Weights of a small transformer language model: 12.2M parameters, tied embeddings.
Each number is 128 + 24 x the weight over its row's rms, rounded and kept within 0 to 255. Layers, rows and columns count from 0. Numbers have three digits each. The size before them is the row's rms in percent of the matrix's.

# up: layer 6 MLP up, 1024x256, rms 0.0902, rows 464-488, columns 128-255
# down: layer 6 MLP down (transposed), 1024x256, rms 0.0936, rows 464-487, columns 128-255
up464 099:124131123130152127101148101102162104107096121170090136130117147136166140114112073172079151142109098112102101098120122106094109158158157141147111139119122109144134105133150131140125123127164125205136147135113117102062072146138149078121101150133123112138128118148135133130177117113138127106147073144150128155141141118129117134112097124146119085127113121100149145106107167118094116135131
down464 098:068103144136123153142091125128081123065169137105126161127136097129096118115124086105112150106064133109173140143131106095126117124096164150105149138095140149125118147132131144124107151137135113142115110153089087108151097120141124132153139124125146116183087138114157123126116176149097079136148092127122149093104143102139161094107139132116133170118107116087140140150140083124132125173135
up465 099:129174149177146066109154141133100124140090142122171128152137114120102124164122078133086129123147122138130111153161110164136110134109124132169113136108140162135156165126121091087137127082089156102140136119095140124150125138126162124117134107108158140138121171153158141125143114161097124131147121127106113113144144165116090145168149112078149166138138111122091128124095149114133115154127
down465 092:120096117094118146135157147140154128116176105130139136177125177099127120077148161175107120156125143164134125141129155141090119144119153117119150139081109106141117138107146152154104179197101142118107149145172124145121143150124141135153141139090117131094120102126149130142069153105142131137138144104129099137105098105120141113120105084155119082148137162116094093154112079172140123128144
up466 102:112146134105129095107143114132050170119069148124131140153109159146113162139172121139106130142143145133128116162123156175120099124158080116127161109081151085172105108104119141100140128125160176194106084117140149121106102125123114137149130120117138122130094121109119145206147136156119141148128116131161101133120146123069119125095153116120108126132140115147149106151134134078141129096106
down466 104:134148118167112140135092103089107174101109150126136125100122113165116099161118135167135147127084168189118152113107128113123119140126153158158147100082106126112124172116080171176134118127135088125122147125126143174119111133126126126142166163113106124133117136136127108101175121120181092139099112137136155153119116143098128121158173084153091125143110131126113128161124119142082143132107
up467 102:100151109126122126115071101128112106108136122129175134106142124130138143134149095089079121133141125109168188126142090099082105113155138127087145141154165143138162119174189110160110106113105105132139126149112145132138113126169127127132142107159105129153097182124164130108128115119132148124102165125142140155180180110114112096119111103108134108113153153156127145142096102098115151130097
down467 104:150114127140135137113114144119133093168113110101116131124125141148107100173124100171136107136137118154154106099110128118180132132085092113110086114130116167150116173109101151109122151141153126123094151172142121171114115117148145147153115129153106107087135147128112156185083153137117086162145094104105114114066108144148177146143100158148132146128143160096146104120113104132136095093125
up468 098:159143068117125113132134138134102126085118155127164142150111148161119082159141088111116140111123160128095175104134134152106138143043152126149097151104136119134164080106146122125108111112158134140117150131140130147133104125114112153130138092189131194114117137123122117160126159158174109144123097155072139097121137125143162143138105115111130138096164127115102173119137111139095163135144
down468 102:127148130131128103131130149109164159095136175118090100142134144125163122115130123128105150101119134129131135132112113113163080143094110127115125089094121145164146123115152078123130134093087133119169112163179129115097129088147113158125078103120109154119105110160128089114134116150207091122125113154105064138181155158091144146131159116128180120117143127135153139112095120121133126141105
up469 108:164146128168141090100146120106139149089122086133171130120109136124117109081139097155104131144140114146122099100132144093143103104154084089140133128100165139137122111152094140081108132126114107113109146147145095126120102143111130183098128109161136151122101181126133088104131124152074076127123131167135094099127138076109142079131175143153122140106126106147124152139105179082142115132119
down469 116:095135156133160142115127089107062119144184146127159133108114164183139117139107080091112153115086142134144104152132142133147176158135129141140154062141105137084130167125126134114147149112147128072124109142152061155164145153158160101112190151121135113138164122138159129132132118111129122190117132122110113156129120134183116121182149114143142111135171146098113160129108135133125165124115
up470 106:154137118150104118159154107128132171121116141119142134143072082104106175123174139130133118172095146142117093131126127110158104124127154175122179162167158137097115112118109114082134141116094128129145101145089093079147109146126113126088117119138155106135148141125120136150103114157137136157089139157123150138113148111162104143149149143085135169141122128120136123136129135118132156092135
down470 105:076140122130101145143098123113126105122123109159138130111092096102142100122170121139111096110153117103106138159119172103081155085114159105157141119113172181087139121128111133124119134135150146103143127175140149128124102112135137063101107125115123108143108128151132114135154101146150134162096103195141130144144150149142130130122129162140141141161151136130095160137093157144159131095110
up471 094:112075190115130100119087161162112160110129079173172137087120092122120137134074103120129133098111149098091145084155091116134095112112110150140119134144141121124099128148113151119141121153116147137115149127116104160133087090137096091120087085146127158105135141143153080123135091125129097160143122168147093108095138154108180112128088122127148084117087136129143165145152132143144122131117
down471 096:184115145144144106135152193091117126086175145067125159092142144122164134093143129192139121175156104115103162087095114146138123115080168137153096135123140145149149149132102110117119130133161124134147141141143140115113116113107142117147110122120113144139117096156135180102129120169099153161127153144104103134140097133134132103124139125117142116126106147128145110130067139148109097145157
up472 104:142128124132115133138098119116117148092140119124154145126151116101138155124157100128135126122101139109171151134156137140135122131127124163093107119081104096134140106145103097153097131160140114158161081167138153138155152107113101133064139086157135134140120116102122153125118152124093166117131082092149133140086149097134156156151116107167149090131160145169127135123160096156117131197106
down472 106:134145122107168111123114136068093143107124147143111115133146089152095118130111135110098156141138132105080113168137098174116148118157131109128109102155141102123160078096131137136137104154130129181142140080106085162097163137129076144136076126117106137118134131088087123122133106148105108122173178134132120094137065125110108105162136162113091154095146133131151135174134129095116085132137
up473 097:157116136103113095115107175115115107138142189089141124123131170085116151166149112095133168117150161181184127123131059145084174129101142120155143126145186127147158115130139102131125153141131108133115124118108143112119136159151165123122100095139121121135090122123113125122118165107054109110142120104123166116138102099116126134129114141122139145151115066089108149110110149170109161156128
down473 093:158153127126126137122119145152158127123105077126147145133101190110101134120109177113160172124157118090088092160147129093108097172134142153141087122096109148148151178149162126166092052114121149142117129112140136075111136153144116137120140142152102130125128087180130123152118106129126136079100196135125087124100157184137147072137129093122109108107154157119143119120124124106120131140140
up474 100:134148116111089114089161130121140152125119162116165128095124117124155151133111176143127132130106117073116123130116118140115148097117136111118156137125152149127133141122127127122120115142105136131132150090090086133137126123122126110121122132116167132136145128134157119142143160147116171151143106114144142137116103131143134162134107102120129132122187134169162112135122145138095190155099
down474 100:129155145115129110135095125097117147128116125134104121135160146117104103156130108129114136126154125151160158130192122109151149112095102165110104095159142142133067124170104109144109176168156134148107158125158181092156151106151128118157161145127126142133111142109171166162135124112117132108104142085112153155133127118132135144132117124127084144087111106137095163144130121089110093146139
up475 108:133162147137139115131151163117110156134173128104157145169128082153123062133107169160114139150148144147141156160144101130153157107168129123154130141125142095116090108131139100132152189105079121128099130194109096115122158108136115088125151143129116129149155125099116127140139112131116158122167173140086099106119076148165142157134136099139131151111100161071113116110148107113122145124179
down475 114:115127154129148103123161154117115183080131107084117097110140125120157113134132121130133131129101141065118128115109130156157103099170119133138128118089140091115151113139161065132106150088104135150137118099120154090105105132160165122155161116132133133124134129152104135143112108078096091125128142091125143123152105115125140166158161110118086159104138110144131100080095123137125121152129
up476 093:116157129119090090108160112155153098122132111166117080154088144148111154158082143090132116142135131136151140133142128127129075148118067184125138116162099165128158161122138139117152159100136126128192142124138146136127130115110097117099140161124140112079180145138156122155122155122132101084137119099118087112155110156113110112142137134179178155149145147136146094101166153119095146119098
down476 098:141117109092150161172089125149138126116119124099086197141161130100085120129117122141124115127132126179125087099174160121117091140153095125071097102124141127157087141095148121141160109097139140113154164128158101128129114161181135127107124153133126136099106123091104155116137079133161148105080104139100175147152148083142117126178129118085080138156175119148147164113132139148130127113136
up477 097:090094157110131092106107155134105141158104154122136128101135088094166175144111117120127117137148152099195144171140129136126114109153172139109171124129114121122066138152123142072138147142167134081100071145075108115143136154132138160122127115132165159114166126145128161107093111100091134114132138157109129116100124100163150149165108173108144112128104117159133079135139126098147152140130
down477 100:083128133134125129114149110152094123068117092136091113115127145184148115110129131092132107115149133101156165094101084117092122155114164118099163120134112165124157112146138095183067162130110160109139137153140145077121134117156115114114142150134123104108116125150163136146119142130124147117133138097136154134147141127180113130136093130113134113167109100156106090145164159147150125124128
up478 096:118115116087082119156104128078082153145164137080119101086162117178114154098125121122097129122162104134110126127144094118149132118183140145151097159111142134072131181121101106128097097157108145144110182171126113091124085098119121138127140137132145144102141150126079131142167100125129171159135116125124136134134120127167155124148094156115145149148115120120114172111129084163157176125092
down478 094:086106160108133107085104159126142148134103153146128128106121126124075129146070141127128144097133106164082152153131153118111115134167164118158128121142173124176102131107097149135132119112132130145137105146124100146094096142107168090153120104112159116105099169164104112111128140110147098111126125133115123147114154160141146107131123095154165136152132103125151080165155118093107103120117
up479 101:092136069114137136139131080169088141127160086124120106118154150082129139112164100125112159133122128101135126135123138148107102183121123083136152179111144145116138110151127134119106140164155057136135108134118133138126122142126107149150096139133145086119122119105110145156136138150166153091126111115130095080089157196134145136113117111151156140102153122095119154097151117119107155184136
down479 099:086177136134133099106107124099153099136156152087147150091122100144084136089073165111150115129115149114105098129115116129155163075129144147132140105088186096140122170135117133148150105138090135157110144164147093174149120107118178134146201169135094164144119118110135108116129150154136178147117128147166156125137068050138121138142131125139136112104127162133111091119112088129126125119133
up480 103:103130130151127154164110158134127139164130104156112126112083136115171083137114114107142111124106152135171110123091131166112087099120118156144171094142156117108128094124096097129139086135181131122117147130164184143115141185140129134165124117165117169108172143134099135166092111130142115130082109133215108132101167122127133172154142155090150129070110123122136113110114156146130138138131
down480 101:138107120113131132165128137134162161115133119150151100127147080081121093169090126148140102189096107162136162131186127105064133140130107100124144104155098123143092136111133133065114091156142106141148119102074107102160169097106118160132132148124123105117073117160145097118143101133123161142104149142108141122148138118087091119146116155120108122118146116125159117128085181137128157135138
up481 098:108087157130130134148140114116134139150078164124131139097130134164160080144122157097110127168194145108128097084131145110098128143165118119163140103110127133098147142127146097125152143100154132107111113145134120120083172157169093124075128162104142162126154106121132133142124152107133176094122122138100165150109151119165143135159117112144139087143053091115144063127116113117079129091110
down481 097:102137125158128128116094107157174095100135091150121092142140153164127114130119105124105141164172147097135122085132087119143078120103110136104139132109139074134137127134166096128131107160113148148119140125140142123126116092116173098147115104103157098069157139142162125108130120122122138076120122093117151111106107144086124132129166090152110146145145111170093154122155110157120169156103
up482 097:100103136132080094156142127113135073158101116119143169131106130165111112129130112163145105134120120136133081139154136134132096111119147144112142113143066140182134125135158116144160172096146161143121124150151107133077138124149096097159105138109111106133146143116106127108152105127150152139153099144102104149131120143144158183132097105130173123049124144129142135113145153128145122118143
down482 100:103118108111140139121168121141111114142143101139135108151143108151127110132107139117096107128101132141121135105159160093170135131130119126126119093141155133093121100101106146139113155137123117131142120146147108101086156122140133182159106172101101167107134125157165115149168087141184108162100123148164108137122142124127111129056115113117092130138135139117122151144134148117133156096128
up483 099:121117116090092148083144113108134128128141145115141126093095101118173143066150123200122178130132155146101142110189150164114111157120128158192099103103112128117146173146158141133114143147109104090141124093121094153159106145104124123140120133139127131069110047114142098133102124144139137126146155079144166131079142118153093092132142123148152102135109164162131109117136132107087149107131
down483 104:115160169090134131101117113129145115147167120155155097140120121104161125134116172120135134130106158115096140141155156134120085126148142156112124130168132117159131139135152117082131083141104150108129135111133157137149155139081121097107139126090105119138126135141128115119103155119116133111124134156132123120168124109146125117104111142114148121128095147101148134088119113157105142076128
up484 105:109131148133102131112132148153127107129146120160124104113113132185159142127118173097121094129167140161142144112077095105099118134140127093116141088107133147103124139115120111118138158143117171084147146115129143157107149109177121133107163168134171155154120076128101146114129114129141128159138143152099120084117163115104135122115090139114151114149112174156126108128141142162109097117103
down484 106:127120150118097134094141174109113170131143107145136099133138130125107143118168156143148150125131143106126140120106103127118138164109147118118139127177159109137123082136163146120085157112123120153143148132122120137145106095129143138115127135109144137135116153105165125159120107107067099129086138100136159135127178099102115108131116166110146080079128085129147153108129113098145117139155
up485 102:097121092146158123122131096143097146176152164129148137152139150113157128108117116148078131124122159182120137115131162101135123147124151119102162151117108113119118120151119090111129128076131145157129136115157094104151132138110137128107122151128154171164178143121132137089112119112072130186104140147104136136084153131137055149116136129124128122138171108115116165130104117100157137119135
down485 105:158127123100144150131113142115140123114088169102066105124093129116138107110111109066125181105154187138132140113121146096117078163107118115144155119100119092098143143135143158155140133152134130103093113155171092153149144085153140105148173150132121089120157149129112113120140099105129096147093142122169117116120117150103134151099082120102116131106104138089153081164092129114136148066151
up486 092:131118101144119124141139127148119098070160086106089139120136154097137109126133120131138159127135125097142125103148109152166140135093094100087089093090091151129115123109152122147109127114144101119146123150153124135108173128110092125132133153154129086099133131147186117140114141154105141127110139127176122154137083155077137120130074115144133071075136114128156116123082147128090162152103
down486 111:127151141145127138140095111092154145153112167165182114091103172104130158121121118151155122142124159153142128162115140134152084173150138134143149127138167089137135146149127125100158148152155163135129125130157139132131128143128170112114149105142110145114137115149122152108133125142150077122159126141085163125165162116111140111119128126131134170167135175138131108061154099151130098094137
up487 100:123112139125139099121127136134089150152140124129102122145114162153116133122116159179106138169125132108131091099136154121095138122131113141114139135110149123141121115095155118109129114121158151123090125136126106131147144141190103156158121123146123193159169162140169114108170164164166114154140122076159152147134163119129124151157141108090096144141146117110151128102093119091121096100104
down487 107:149160158136139153116130129138138129183092131136158126145211168132122126151116117130105113136146103151156090085129155116147107115134171109092110124069144165144146115115158125088111102128118150129145080118118149145108159154170166128140089128131116116123148119133150077108128100131158085141153110138151141138122100130127095106132092064087089149149177128089099136095086112129148132109172
up488 103:135182085158118064160144151111118104078097138085117132095136155146099073141154141151060153133104142176152129134139102094104163121129136137098151127113136152097124127135173139098167102153100109109118082162087145094157122114143173109143136125163131102149132138145135094168103113148124170136173092129069144093147132111109116170111143098143179122115162112169149114122113134123155138146130